Weights of a small transformer language model.
Size: 10 layers, 1 head of 64, MLP 192 GeGLU, vocabulary 1024, 0.599M parameters.
Architecture: RMSNorm before each block, rotary positions, tied embeddings.
Training: a variant of Muon for these matrices, 138M tokens, 3940 steps.
Each number is 128 + 24 x the weight over its row's rms, rounded and kept within 0 to 255. Layers, rows and columns count from 0. Numbers have three digits each. The size before them is the row's rms in percent of the matrix's.

# down: layer 3 MLP down (transposed), 192x64, rms 0.0968, rows 57-176, columns 0-31
# gate: layer 3 MLP gate, 192x64, rms 0.213, rows 58-177, columns 0-31
# up: layer 3 MLP up, 192x64, rms 0.217, rows 58-177, columns 0-31
down57 102:156165110122121134144089147128112156138115167174160148127149112094106145125145108190102131119103
gate58 118:118177157124094119160100143143153120110168124125144100118116169099113115124113123127120117113121
up58 120:111135200113119130154126166150118096110151156126110126110106134101131135108102089127175126090128
down58 114:113090119138200139135104132128105136154128120139078151131115150103124129090164122132146102156141
gate59 085:104148148112080089156121139101127115156129139159092144135110151120147146131126116079083137131112
up59 089:131103147115085183132116168130157139117108118154108094129124153105132093139146114102117087133119
down59 087:109126100132129085132119118190107120099146127104151110150146081155165146155096142146164168149108
gate60 100:104118162124137142108109124135127105122129132091122133170102137150119086108159156156142140172148
up60 109:118088155132106173143107105146103118099148109146127174117110087152113144132100129163155084152122
down60 086:151135168126114122145135127125101145175168144120129085155084124098120143096112155135147157131152
gate61 105:151128091164121130150135081160120120089135139097130076135131136136101107126099118132163116188133
up61 114:082101121098101138109142099124142140171136114151125084133165133101104154142134093178129156140163
down61 110:090150126092091139108139115139114136162112168141091081149150092144133089129147123125104108110119
gate62 097:126150135128131097117123129078152108147113101136109093147105134141112109105078091138162093070179
up62 093:123115138130152152143117145096088141176117157111118166129131084120099147189136134130140148115129
down62 086:136152128116160155093137165096096107121106123135143091118138122116128142145097090106134157131138
gate63 109:107136072115147127130124131139164142138095100140126145140109121158118145167063117118146119118144
up63 104:180130115119151119151133098128111113138116108153151159157126081138121143107104110143163122139109
down63 107:117109181149177143110160100143142106101128160107137121103124163120104085117121123120116146153125
gate64 107:098133147106113136202130100141114150137130143140125153140120119139114108133170140138161124145181
up64 088:131116149102128162151113112111104133144112129136117142174113163174157112132128121167157118073119
down64 091:121116108163107188182119110157174128180149108145119118115123138106112116138152128144108132155170
gate65 097:112134109121145134120099143113121116125096174125178135087127132144128150133169112166115123130189
up65 089:076142128133119115072091156144156146164135151149147138104108107126140124116103095147094143128079
down65 085:124111125096183130157122148105143150082167094139119095140143095105112134087134117106176183159095
gate66 111:116106125118148131135085103122116096121093167159172181134092096123109133140096147085108118127119
up66 113:112138104147120131124109137134077161138156102094109101117166163102095104159144126117111147123163
down66 109:107101130112091149151140115078144116116133120130067163119136134141153124145111091121101087110093
gate67 074:129151145105149128120156080150094101134120127112115145123168111112151117127143098148123155139139
up67 087:140143149154057140145120158113150141161108112161122137129114152150128088098125145116101102144130
down67 092:138098115144139131144116167119146159096135131121147128136113120134120161136136135108116097112107
gate68 094:147147143138177073137144122099119150104123112116108132131129117125138133115140113111094122135141
up68 102:122135130119101133075117131110098124125174168143130142115086114152132121130115091099152141102128
down68 086:132168113112113148144147107150160106132155133145164113147105135157098148130125114127137102069119
gate69 100:178152067135123135123138079110158101133135174107103138150103101173106123133166157189113140118128
up69 101:140126084119182115127161108113124124159159143102088079123142141181130116154126131150169138103123
down69 108:120162102114115118141138127136134164165180166145107113165073117133142125148129129135146125122164
gate70 089:102147121153149103167131132124137112139128159114135122077186107127147109090132080087100144133186
up70 080:104110144112124088136099107114145112155122141097102104126137118154174176073169125099116134143159
down70 097:151157149134138121166181098127156165100126141141152126159108119108126132114099176128150136097133
gate71 100:149106134141136136119090117160101158135113136156125126086071144130125160153120155179127078081128
up71 095:129114101130156131110149154136136168124143149115120121079133156168150106115146131116093098091158
down71 090:147129133107111128072142123095122138066133156124140138143152093135148128167094111133192121141123
gate72 098:127112147123131179111115098131129134126146150121064123116111131188145142128179116154089117111120
up72 132:133100158138122107129123153097119143125129129140135132119165115129088123128101100106149122151145
down72 127:132130113132113144077101141122116127117137103133152129083107082108100111071141105102139091112160
gate73 102:085117144115123154126111134128122148115133123102084106114119116154132135111110150128066135101111
up73 098:097121121169122117111194133139079146120115186100130118148098124139113145145124126099121142086149
down73 098:134094129115144111128093139127102158120130146113120116101185106144141129141137154151124119143062
gate74 110:110128114143097144133112133155112164125150142086143081109137117145115136119125154127149171096133
up74 116:116144104126142087154130109098106127107168131146050085100107158123124109137121103129144086121159
down74 107:133103154120148132128120126073109129097128107105180120107132139130135114077136153132098084162138
gate75 092:157123118144156142162132152146105122137143143143112186156132111123135079100143056122097143124132
up75 082:124144126140116098126141107127114140107106127116140086077089149121157122133209145111153151137115
down75 088:130142124104131151096148153101097137139157095157150166144138142172101118136108114101079070122132
gate76 115:125180139152131126119167101155089094063087118121162154131107143106123147146127147131093136142102
up76 104:090121103135139138086111133179107142124146138121145101143097147128136118126150134157128150105118
down76 104:097098118124121101127060154147113112186128108110122114131146151131118154128160098145134118150117
gate77 106:146101145152111127132111137138130135108127176149130162126077157137153116132151124149145085156069
up77 109:090099070133100142121125142140151108153098110129130159123095163082136102145139151111129154147142
down77 105:113145125146118121160118163111143118137140143098129131112133075106147163150090143160122079125082
gate78 104:133101145128105126148108144142152164136168122079115149096101112142095099115090102138154102112125
up78 117:081121133137095158120135132195103125142127112075135149139143078122118156139151166161099152085142
down78 122:122164145098103133148129134107154177133119152158105140125090179123110137116131108172072117150126
gate79 103:128094120131124111077112095083114127109125114112102123115146099110129139110130172107132119153122
up79 106:149150121142112084164136130137114157117149127158169121115130138152128098116124160127133128077092
down79 104:120128077155124151119137128189156101121112109170167101134144136116130136156144145101141119103165
gate80 096:147118169151105165101072104120149117127127146146108176112106124168143108164111123108162120148157
up80 081:156076119099172124097116167177121125146124130139128129155165115106157137124134150138130136121124
down80 088:154122141179119119155098143106156112094135143115109134145095155157143120131077114136131103115154
gate81 095:099170112129118155141119124134152150074127105149162133117131146157090123146114106101122098144152
up81 097:115144105107096120133117125120093102101148135115132168139119122108136115134158106162100164113100
down81 096:115144081143142120094117123114143142140143096103134103126146170134120125094082093137113078108148
gate82 103:135133111114130151103171166137119141127126132148120078152130151110185104123151105097102099153118
up82 089:129111181157162124107118087116120080127129144121135130090104127174124154151112131130184133118098
down82 097:126130094128148170136124120092155126120091118107141134138132156114138105154202141157114113116100
gate83 110:116132141106098110159146130149118092121152122118099118111115091133139149124152123125116120094189
up83 102:126132137118134129092166132168119122121151131160151153098109120099135143101101160181136121181119
down83 110:125146109085186143113141129172171142113103149116123052152172133126129116107132126117139156142101
gate84 102:114127151176128115147144136107137148117102123087115106121098172134097184154129125147149100101105
up84 103:118081110157149123164129114167122114122122101150115115089116110145119159127110139152173122120142
down84 105:123145114104090151103085081119109084155110091100136117152128146126174112098159110085125136125112
gate85 083:138108152142133148152123111131172123123163111127120127161122138137143192134107138100126116094097
up85 089:122140133149184113151099105109097169091137141160113150150110151130123121133134111100132152158114
down85 085:105094101077105124138133147125149101124102136111102103131151086148139113097126128126124150074158
gate86 107:098141075134149110133111158159101129099107121114095091153157137126100120159115122107147134145139
up86 108:088126112129147121108126149164103122108102117138134139161116163079170100151113126114132133118064
down86 103:148151190101143106144129142121168123125113184160127143127084117135163125088128142149096142132126
gate87 083:109123080132108120113121135154094172194101115068129114154133129087140163121153128148102153107142
up87 085:120191138134103119145125144120135155114154080157148138154140148103151097130106150128119086123128
down87 088:138107100147174138076154129116134126086124081154100141124120113176108129154127093166146165138138
gate88 096:105119134119158159141069118110147172122088099103141179082151137160095141125126127134125092134118
up88 108:087111115089130117088131158134100107168116125146145140093103138123105138105092126147122146096123
down88 102:132159139135154075151157151117114116115127166165132132166132126113152139121117135130125173157127
gate89 091:096133129153122097163142110171158181118134149137100089143152092157106156124139143110154130102123
up89 086:108144153062089137107106134155097101141146147084139150116112133156140111118115095114163157110130
down89 090:163142143165143131091119091058171099145116125096137122073141122137113113129089113135117094144126
gate90 096:132158097089159161128162165140137130133111092135133120139151112114131085138096181107149092140116
up90 115:084101149136135125109165119110164130134118110127135121146101114090173118136103154125079117094122
down90 115:137106132122151109109129133143107120121149149121076133137134152101081151105191112150145159126077
gate91 100:124104081121128130128140135157101109105110131141137129136116131175124131172097110101090109177147
up91 096:114142188144091117091155123177143103117127145088131133100140107099192128134140137179138162114098
down91 094:131123085091128147089151107100125070083141141112146140119132126117138142162108098089125110139135
gate92 101:106121084153115080118139119140138086103108112090133140126122140096168130139151161183106155128136
up92 096:181131158127111173138091114077158167131125130154095110127121138100088127105119105104139087146148
down92 101:120132125184136146120124086118119150119109120086133139107105150108143134125154100114095115164147
gate93 112:160086107102140158109132113104095165114147105138108127097121104134160142130128145140178155112102
up93 114:110119146129111106087116138122167065129122174091160109112169137106126141123147114113107187116134
down93 110:143188130109133088093136131159166142157132146116146127125145130120140116123116119107102095117135
gate94 103:118136128104152120125142140104120095118144092098104151137136131148182116129120133140141087139157
up94 100:144109116155122128125148145140141129138106135125160126173154159126116136103137139174062158142119
down94 095:145107118182082157184130141141125080120130085113136121140110134123097108140091133102135111117149
gate95 098:182127123134097146131157108084142116139123128143134129110098107126123112139150148118087117120180
up95 098:165133132085133160176122075135156165141140121107157137132127188121138144141120131143143128134093
down95 103:125147105080151098092123153169132084126154134112155137108122150089147127138109121079149106130136
gate96 100:144163105141102128113108139113088094081131162125140121167166128102157142149098132145151099150135
up96 098:139123109176121109133117090130147153123096102149135143114100109154105164149107126124151108139124
down96 096:106106101090096142102150105158121144142164136168108090120124115080165099114136145141146109140144
gate97 097:067119116141127163176067110108143133127127108135131125129169129133133090104140113111099116150142
up97 091:137142153059114132128159105124105141151137092136142094154170109103105119138148141114090122117128
down97 087:127134118161140161140155119122135126102116161137111125110082100148137179169131123138146123122092
gate98 093:145123110105138128080160089111128173118109113134144143144116177166092174131096149132146131096130
up98 109:134123147108138139125070124135115123105110146146092089106090146091119132141109104101140163150147
down98 106:132127089094090114096143098122111126133158123137117128133065104125105128151097121072111098101137
gate99 105:119154121121168136115086166124161140128093144149126132100125147133158150155157135111104146151086
up99 110:154118124166093125118130116099116124109140096114133155148134172137124110143145135160150164123132
down99 099:156173117134142145089121119104163134161147107130139126130091133139121128142145160121100088171151
gate100 104:125158140125104131101108120132138112124136133123108148117136120122118144170116126133123148087112
up100 095:121117125157172137094139121124125176144132114087127128144168162131125134088108123152132130103078
down100 097:120130120149102094116063108140177109138133140190115083161144116120139108133148108132124134116118
gate101 115:116135106124107125161176146122152147098140142144132092141197100112132112097178170134123120159093
up101 111:116111193128135128140122132130156112108127088129114084144164185121099134129182105128118107134096
down101 108:125114093131103129147122085158125150178097111111105105136058148157171169130126107133135159143128
gate102 090:148062130153133125143107138111147105144134124084122133146124061103133124115135132128179136140139
up102 083:157153102132092117128171124144098098119124138122109106087129165172128100136084117165108130114100
down102 100:137129097125120129151129122140132174113132134115120136105073102149154117136148143108075074112121
gate103 093:149140113119115132139151141097098119094117147107100130151145103151171119139139119120157114141106
up103 091:117135118164078106130098148157144135096125121109104122122083149130168116135181118149117093131149
down103 092:104167149118148141097102120124166137128126157138129135187127124150119125062124135132131126164130
gate104 092:150088146155117154128099143107113170118155170155113093145070109136140120163111121147090147135128
up104 087:143143156058124144118134142092125137151149137171114119184090160156132153111112162128081152154120
down104 092:160143139139129156161109135129150172147158130134117126137151140084175128129117147100136119131144
gate105 103:123070128139103159155138136140089156136153157125110138126171129142156142166111108090113122166087
up105 095:142129117134139121113159166150089161104120146085152132110141110126137104152151164105172074144138
down105 098:112126122156082129137180153115126131146126148159143095116117100125123150111137092160176150142147
gate106 102:101139117165103122155124133148104136141150099085140137108093075105140133165101145113151168156134
up106 109:166140122125126150126122090178106124124148091149107126151073108144109187159086127092131146109148
down106 112:095149175134109108135112148099177108076121147121128127121119124131119128142140115106176111125091
gate107 101:148150126076094149144097140135167080091133161109103114116137128120142124142128126103130125166153
up107 095:108093113137130134154145146088045138109125135139147133138145125142129140160107143162151160103152
down107 096:093118138153166147112094093114147160133120133129154132127057123131130113171152119141146155141102
gate108 093:127153118108144161106152093122133095117126113086121081135183130108151103192114122129128124124136
up108 115:088130144158116100124102149117104171124139117113129139111124131138149122129149166154151130145125
down108 110:102098133170137118135129187161155112086131118107155147123106146153123109157121149139110112111136
gate109 098:128137145068143119084121129126166100124149143130126092160151152141140152105117119111087125135093
up109 089:144121109110113138119135128104116085130155172113111114140131127119140133079097155116107122105112
down109 098:125144117146126109130155090171143132124143099125151160183138090104120125131072111133156157198165
gate110 103:164148145153131163098148117171087116122128205107120155106106118118140144153153126172124145118120
up110 109:150138164105098154088150145138141097109078118110087132140117135113128120150150104143114089154153
down110 102:121136144151087151120162123134125120128156106162148118099118178108095168110118126117141176138158
gate111 106:145097171082093103127141133114176078111083119130145109144115121142115110172160142130125171137153
up111 099:175124143127086159148120131103143187146100130128140116082122123168163157107110154114141165130148
down111 099:155128146101092099132145143175130068149155121132158095137128123157128132147111168127119190081167
gate112 105:137165146080127125120144094128110130122125160157145106088079142106148139095115099156164095122122
up112 097:129165161106120158117169090126119150125110135117116076114159142124078111101154113118116123102158
down112 095:137144144128124087181155105138094109148127217126137114120125106133131146127158127141127080126138
gate113 107:106118147137117147110099075151151148120144145104110091114120131143131095161181121137150110161145
up113 109:119147123132107133120091174212124112107101115111094143143121091153148138141156139158123132123187
down113 108:098138083148096131106140134085081124106138117108151093090128149156157107140089135113115164121107
gate114 102:128089144111147161144088124089120125111138099119157086136106109139123129138097158148102160136134
up114 107:184104108135150132097133163116095130135156166168055132132130122112127145137156152104152112147088
down114 107:124120098153110143111124143104126152137153071134120131122155119136095153138114142103170109117151
gate115 092:126141139107136102139105142173157148132070136136133103100095136153125155127155156072103127149137
up115 093:162086123105157132119160113202118132138145139148122111121147169104113174155085159084120107094125
down115 090:105098147108115086128155141105155137128121160136127166133148129131120112146094150131180146141143
gate116 102:156108125130132127121131117131169145138089128136134163090106162127149094127116173112124120129087
up116 114:132114149095094115140172073104135134085168120128084104163136141101136106143161087104120142113115
down116 110:163151167146105176119148115099118160106120133148103162125155100099104164097150126111083146141133
gate117 107:100137121131176126122169146160113141142147112131065080122094097099121170160150147123123104150102
up117 090:084151156142145109119108147133113136162081139115092153117104096144123123130139106124113131120188
down117 093:159114124170155144132087153141140100112135115132145187122183116108118132123153112122154140082104
gate118 100:128105158154117126115100166159142162168156138108104104142131087117113113094113132114127100153147
up118 078:119134132101090133131125110113147100145107058111120119131150078140142086139115104130143141120098
down118 089:158112102135090131108157099150136137159116149099097126126128161112132154103114126090155090138111
gate119 110:150109129173133121096097162113128168114169155146127120121124101103096124151125140118113139152095
up119 108:116147187106134138116147121108122084139117098123121132162126129141089151108147091128122099092172
down119 109:108061114149118118085082093132127148123119109120170122148119111165142103116135147126131138166146
gate120 107:140111125109101136136141127109126161114100118162141132131165105160078096088121116194131147157105
up120 108:146153087133120104157121112128121112137098139089067090146092124119161144159121156106166111072122
down120 110:101134144145102143112135121114120152139123135103157110167100076187134081106118144130118130145151
gate121 090:125143134126108190091142139120100147156123130121135145091133112158136165096131173153099080094172
up121 080:142150136192124092108139151146125109125137125140118114134138102128146149129157120117157119172155
down121 088:147105155112138075149086092141102120116128108103110117145108075118127131120133103150130081123081
gate122 112:124091162105116157097096161102108107112122143122132132130154158153139105137156153178107109127183
up122 093:085146096188183141156140156135121137087152106161093125088091123089129136103096173127124102096118
down122 096:136147136086188103157113143165176156143149128106113103114110148117137094097143130095117155123107
gate123 104:157146169160144150127118071121148125094133147140147098159129090114110162125113137152090139135149
up123 092:162138102116077134131100142115125119099170159117123070115144180088141115112134166137158108142118
down123 095:141093106127123157157147081137118152115101113089122119139080153155129135161138105130099104088157
gate124 098:150105100158124127148131138156145159111149145114134101101102099190153154109146124078180117131116
up124 099:154140111140127153111102083159097131125143105152151160084113113155149110117120109154144166090127
down124 101:097168110148162130100136109150079139132170149151141091133109136130130128137125165093153078132120
gate125 092:164086129157129154129157145119131150117165092132166139124117112121096157137085115151154125155134
up125 087:120176113168134126110137128085150143132128117130108112133092143113145162126134121113129159128126
down125 090:195161144073122087132100105153136135177127112118127120148140142086137136156090127132140151116147
gate126 091:112141132162152156172158168163131090112144113130119145112108112117075146100172158124115172161127
up126 095:131146117140077073125098110135122182132080123092127136154128139168142135142099102143139129126155
down126 093:103120100076169078111106093158109104132115131100155105156122135169135113117101135118109089121095
gate127 100:154162079119138105133111107162146110077127158122104123138109062138158103082125074143109127129115
up127 095:099125102152174147125122147088098130134128131158131144132159178108140146207172118163118176152120
down127 105:129159149116110164142095116167129130122162159121155157094101119103101138167103096152127122097100
gate128 103:127102101166099124161161113181133127128117142101105124071105113118162147117127129154126135107127
up128 094:143141140113128126129092116107124120091121136153160153093137152141143126117083125104138089130147
down128 096:148139150110160141118145183085116126156118098150121148146192132074149091158127131099115158098116
gate129 095:073156123143148166129143133153082112099175159124154158148114106146129123135104111107099146168123
up129 123:120132151123091134131126150119132126120157093104139110079130111089116095136100140136124137106142
down129 112:134185127128105131163172101122118168159147118118087134109089159107155140125143099105151069107133
gate130 104:125091144125146139098088096077110170114125122150132122133137112105163128161110133151119123139184
up130 107:164126141106098154101110140149122142116145139110130187089118157157106103090144122122136146133153
down130 107:110094103176124129112104151135134112106111139121139127148150113122162128131137144196157088180126
gate131 095:154112087122108119079151139135171152125101133120126135174122156161157104103161123093130154103132
up131 093:082118145137118138119120169098125160153131127141118183137121101155102128119170108137120188103156
down131 089:171129124132144075118113133151089147125142121111160115138130160133137130097139163116164141119140
gate132 107:086107146123127124151088124144113145087121127097165101120095134121109103139131183132109144144171
up132 107:123113137090127125122144128114092098122166139168164132167131123092101119150119119105126142111128
down132 102:159165106094106130171179115122139190187099150118124125127130085117135145167099121109147104137119
gate133 101:127121089134128103080159139132148113097116158137130161170124138115112136178162125153147103127141
up133 110:098167114112139110113141145127137102131130132116073120136158141084175101175132129152108144125141
down133 108:147099128103091112131133120147113096142140087152139134137124087149106109129113129138142150113094
gate134 098:121157120167154117073158103142161158145137146143159090172134162146132162124105118111155128082139
up134 085:127147107102148100116085117112150116133123135160152130112143116153157141105110090067135125138102
down134 088:161126102133142160120143091113140145101136135117123109101121101097145165079155124149131139135127
gate135 103:137089123078135136138118157130138135154098139103141148155149150119101080149123120146109161113133
up135 090:101100125114174173128109105161104095096166160182107148131142121128075103137138123136118121156114
down135 093:107125139166099104133147159103146135125128116102129122148095134139139154144086149089164106125130
gate136 104:118133161133130172107140103155162180112120160132162110155096118095113124100124119149126121184085
up136 100:069126104129130112128065165099101103128121151092150115112101150148178149155114117166156120134096
down136 102:138083130165129152127089079131140127073141095145138121085173133149106087126157102109120129105127
gate137 098:102113122112109135136158088106094144111101146142139128070155159148137149113140151093136159127115
up137 107:134150170089111144093118132134127138139124125115108149147104125101106126123137111141083097117088
down137 106:117143103120164169103118159115148111074151134101140109114135141094109145111117142156116111179138
gate138 101:127162132095070124109134133118081116124100124141134148092086093094152141119144128158128135125121
up138 098:119120095120126170147159130099156112162152136122108104145117123113171131113138134154103167099084
down138 098:174124141142127104137084151134112151106099117175125142129171128124124119125133111142140148132126
gate139 099:124090126114083136122093116116163126136114137122110146144148141165137118127140130169142112143122
up139 082:103088148126107089119142135102127175138138103154136154132113125110106155163131180128116120150144
down139 086:113137102151150088146145137148169170160139138145112119134119118125163141125120126133098121107168
gate140 091:172150134146114115137171143125163135140100125158123119108130142126146119158123134168169081143098
up140 084:128119146110143110100143135101146098138087108129117107145152148107142134099164131113071158112105
down140 086:141124123114095119182153136132121153078142156060144137123098147141103131129124122120159107114123
gate141 098:146152119099166121153130107138124133123114082144132116168182116119110119129093143104088133124114
up141 088:131157141164124099130130111131153121165152107144114096105123139108091154132073127107151145143120
down141 096:115117140139151149135153083139129124098137182087098138124097130140160119137156110156105144080167
gate142 101:166136163131120126120133160145150091121132138108130132119136149069126098112174151082132156146161
up142 103:095146153108142082132106141110131110163103122084173110155116151123135145147131130145149116132182
down142 098:136110144138153091125079125099129141106100154182114149160128125137137132118125151127157106144113
gate143 072:135129148127088110107131131087119120100128090147066120155117093121119136132097119073102137128148
up143 075:107139099115130146089128189097109152139119146110148120082136101119115145139141164103136119098118
down143 082:132136159131127120149139068104130088098154109133057112155126123099147142142122112117112158118123
gate144 106:079085083119109141130143130112141127126145147109114100154128124102087111137083117143139099131132
up144 101:136143131142095114168136064134100157139165136112120102105087072148114120086129143155119133065154
down144 099:164139118073122179140137111097139122105162101090130117122157122103127148126093104146116101112140
gate145 109:089134113157161124165076107148119108093126114134121073132081155127159133159177126126140141119096
up145 097:142130121124131121165083088111100106125137081103123150151122143118154126124141118105164173099097
down145 101:127082117175116116174146153113135144148125145137110090140104145154136131130155115096099152119104
gate146 108:145118124187164115102164100115127152108157145131152106118123167136119171141122155135103142145082
up146 094:142139113074152124134137092151097110155106090139146116152135126163113131118151106116137120113123
down146 103:121113144186125165102116147117149115094114141099166136141097109129100134164148155107118154169150
gate147 107:135097104139125139086118150168164120111113152117131120114088130116052129126118138130131127145169
up147 107:089156129160078135083126077133115129096128112144188145114098146108107159136106144154127151126154
down147 110:174170144113155098154136126135112174149099111122150117160119119146145175109121191084153120114175
gate148 105:093101137100126136151112116095114130157064109122168131147128132119108096150165087116090136164099
up148 108:128100171106110094162124127088118123156087113117164164062130162137136140139129138108124136105146
down148 105:117080121132134149129113142151166115111110089107132143130157119122104104155118120154117158122091
gate149 105:135165133119159124121155089130124135093094145160103117131115088114126105122106133136125120083144
up149 101:121114124143100140175143154160116139119116097139171145094144158121152166117126170132161121093130
down149 097:119085115143170095152118096134136170124109145119148112112087114124119096153121145165139098128122
gate150 089:121110147128143133124186131155118139142129115112128135182092142141128142115085085161144116148153
up150 100:145118118121124118163137114122104146147125128168112128156108122162165165116110127102142154088112
down150 101:104162130110134127123060120116149144096144104119138140152120154129126098111132117130141125150131
gate151 100:125113089132138165138082161145143167118132154147105075113128123099095080128142083142183105117081
up151 093:126137130155147069108105095128110125171084136125138124118090102187113117162114121104125172118104
down151 096:120141113114168149106156122096157133097148135152130160124163182089161121100175158108101121159131
gate152 100:143104142113180113118171137142108139116123118126128108151152118099084130190128137123164123151100
up152 097:157087156090134140164157168126142109114141147110102109140157101102170132136165159152132124113101
down152 098:132104112116164155117110146162138114110149084125116127144132135144110141113099119111101156140108
gate153 101:133158134091148113121148125110120151103140124111114142147113141115086129124105112124102087103156
up153 113:129183120118129134122128117151125167119096126123158153104132129151146121150141130135108122111093
down153 120:109119189138105135154127150151112125126172141119105157169127137130110139158136134136110157078127
gate154 094:127162128139099158160142130122099165147130142138132178111091083117093150111128160130126127115137
up154 088:124090117123121155115146167105162118146119099130093161174172150144155140152089130134104169124130
down154 092:152161135106144156138107120126101082119118098098116105087106126098166065165110165141140118076119
gate155 114:109142102136105150137118164128112162124100147137164151156104138118141084158135058133102124144129
up155 115:099126119159115124097141140092145128137125146130150085135138088118141145158127128123114091141161
down155 108:120083132152159120095146122102136114147109132103099122133128124183130121120141155104161127180115
gate156 100:154152097125148147113125101111116120108168136101136114143128145143119187129128108159096149103163
up156 105:137108101106137085136160125086104126129103167143121099127143124169107119182143122112101130125141
down156 101:135142102156101145128130148116135141089130180115083129129095125162122110161128163134118106136147
gate157 079:141142162138149109112134150166107127143132134105102151117156146143138153119134114173107138141140
up157 086:143126162164147130098127185091143108118137109148161146119140116124103145134114083135115120152125
down157 082:125111156139141106182116147146113136103159144156093149112141078094114117099162124122135186123125
gate158 109:124157100140140104113120111127108103098148172122153163133136127117143209113117102141166124166121
up158 090:127156119144128180093168085134146120138179124131130115150149162091090152091162107141124123152123
down158 095:136114112172142115175135139121127150120105109117131170134138114149174115139168132073130103103154
gate159 106:117101124130142170123133097105138136089123118146153119132130131097079129127137147152080146106159
up159 114:161096154070096127143145136070095122124129128137126096162118124100131174182106134098085138109155
down159 110:121132146106133113092110085164103102119122157120103110194096129140156100080140104129138173164132
gate160 099:106121125114121114141091091139121113098107137161140116130138152145077148159097082167101139131125
up160 105:141163145155146150136165118142124091111110113149127109090105117106167143165096145135119167109113
down160 102:124103128116132108105115085099127141122151113123058116096155137147143127097151100166131149167096
gate161 103:089133135128103107119133112112157185137111181103116105125126123131114141125128138104142111127122
up161 118:136131116121114117115130074165133082130148120149132112149097118112154169119108119143129123172077
down161 112:100142123112121072148139148083150166128133138132135135169133104139122119104136108117120142118141
gate162 103:121130107123131174111132154130094131127123105154085133142140115130075116113104068131122186158136
up162 110:113102134108132107148110104109140106164079105092134108145108136129116109129138117145122125112162
down162 109:129154121174166137144130128079114137117097127131112100133145147106159117141136151111083108152147
gate163 098:181161117122132137140164090120136153127134146121135143124112138150140096158110128171128104164139
up163 113:093135102110146154110113130113115145128107090167144163154141120138137103090124130164117091097139
down163 107:104145154112134104147089153083114177141147127124164118085142112145105089139114132136145124114146
gate164 103:146162127151119123143128097124109134123073126109142079146099122178095166109083127175111137113147
up164 102:127138120136128108134116131125143155143164125119130106068146139080104154125144150101144176137115
down164 094:098098141121143126120105110118075088098117109092160144109151145126130116121136135101151111172131
gate165 089:142145158119149113164099093135143137094125158083143125131124127155108096083134108121119183100161
up165 099:168163113113097147110137141125113123082106142115104152083100104102158106122109109157175114156137
down165 097:127094098160145108122117128124138122125107096107124148117122106111128148160085090099124072152141
gate166 111:091137104100131089152099141148111118112141152098111121147108161138102156106135109123098123104139
up166 108:095138111080139131146153129127145098116085146147132126109115127111109114167132115120117115151151
down166 103:133130125106160113078125144123085090188162147175132130142189111153109123145112156142104118163129
gate167 096:126136103092146137168135097127150136097062162113137124142171135107130094134180113175118114174121
up167 106:148088159143137136131104164097161139130115116127125113136076135145158104149126123116138127118112
down167 103:126128106150146153090099158118141103155110110156133190083177081135127120133158134129102082102120
gate168 092:166142124097136152121133149118151150110113144176131146160103157125156123153113097115154120120125
up168 099:136132128101132122125151123146087115129150126086134176136107113126179097110147143138126148128106
down168 100:118144147153156128113108152125152107105136156108178096092133122148154135145153092164162102095135
gate169 103:169122134127136117121132120050118094133139133169091127100141134126107137198148084113096120119124
up169 083:100100158132144166162147123153109126144105113144167108112137078151091082073113118158142132123122
down169 093:168122118102138120089138140089103134145103151121137127128087088114161145189128146069115101105121
gate170 112:119117136106117118125112129108108141094083154124125174115096105124136086161081148130168128132130
up170 112:085135100142102106100119121117128108108118140149093120145157141116081165073142106119103132093145
down170 119:156086119137113115150107135070114093120091150120115136110105106138146129156119141115127165143154
gate171 100:138135135085164137133154115153157107130075146131166155179104162123134098176124115136129089082072
up171 092:116137153096125102163165071180131080122120113124154136140153113104123109169121134137119075117094
down171 095:139129123124102125146154111166154159196139148148140099131112152102088176128108122131151154150147
gate172 097:127116132129167122105159137121181090080149171125163122153168155127137137149124106142091129114088
up172 110:148141170146146132134136105146089126159141118115090126136078128107153103104123134138177152126159
down172 119:131119076134188101124090146135093104094109142147108088113147102129131129134124167147129113158132
gate173 099:118133153112129076158170097150090099107077157148110136151139143119124154157107152109139150153122
up173 102:122150132121147075137165106138103125156129129124121149105142131140131137126155118162124170107111
down173 107:126105133119103148148147158126122162169112078159112146173120123159138122127149140089167117197138
gate174 092:160137132070137106106074137135102106097094127102107121135150154126141140150102120126121178132121
up174 089:124108111149109143098155113091142144131133101126100111102126147099103124151161108161128133083160
down174 096:148152119081169151119135111099114114092139130147134110075178157130107146164125106087086112125141
gate175 087:126157121155112144144125093124114105138123114103167144072160113114082136111114159120100135108150
up175 096:114086155181147167116077128090150113119164147127121150101108151108130151118136114108100110084128
down175 101:137127132113126109096152102091150171130090123133100094173120133146162141109141127138147148141109
gate176 095:108163132100139080129145113108138122149122098136098156111122111144118141158091139113145174098107
up176 090:136084161110096134147112143137074153132142153141121139109122124116084111120128111136079104109131
down176 087:117102073160134092126102124112125139126108102109142122155141153118114114176134138129163125127138
gate177 096:142153117117089148132107161115076128101131164091149100111131125113121135147152126168124102151130
up177 100:152137131152139145163123186138119122124080127112150108109120125143119141130118160144128106139128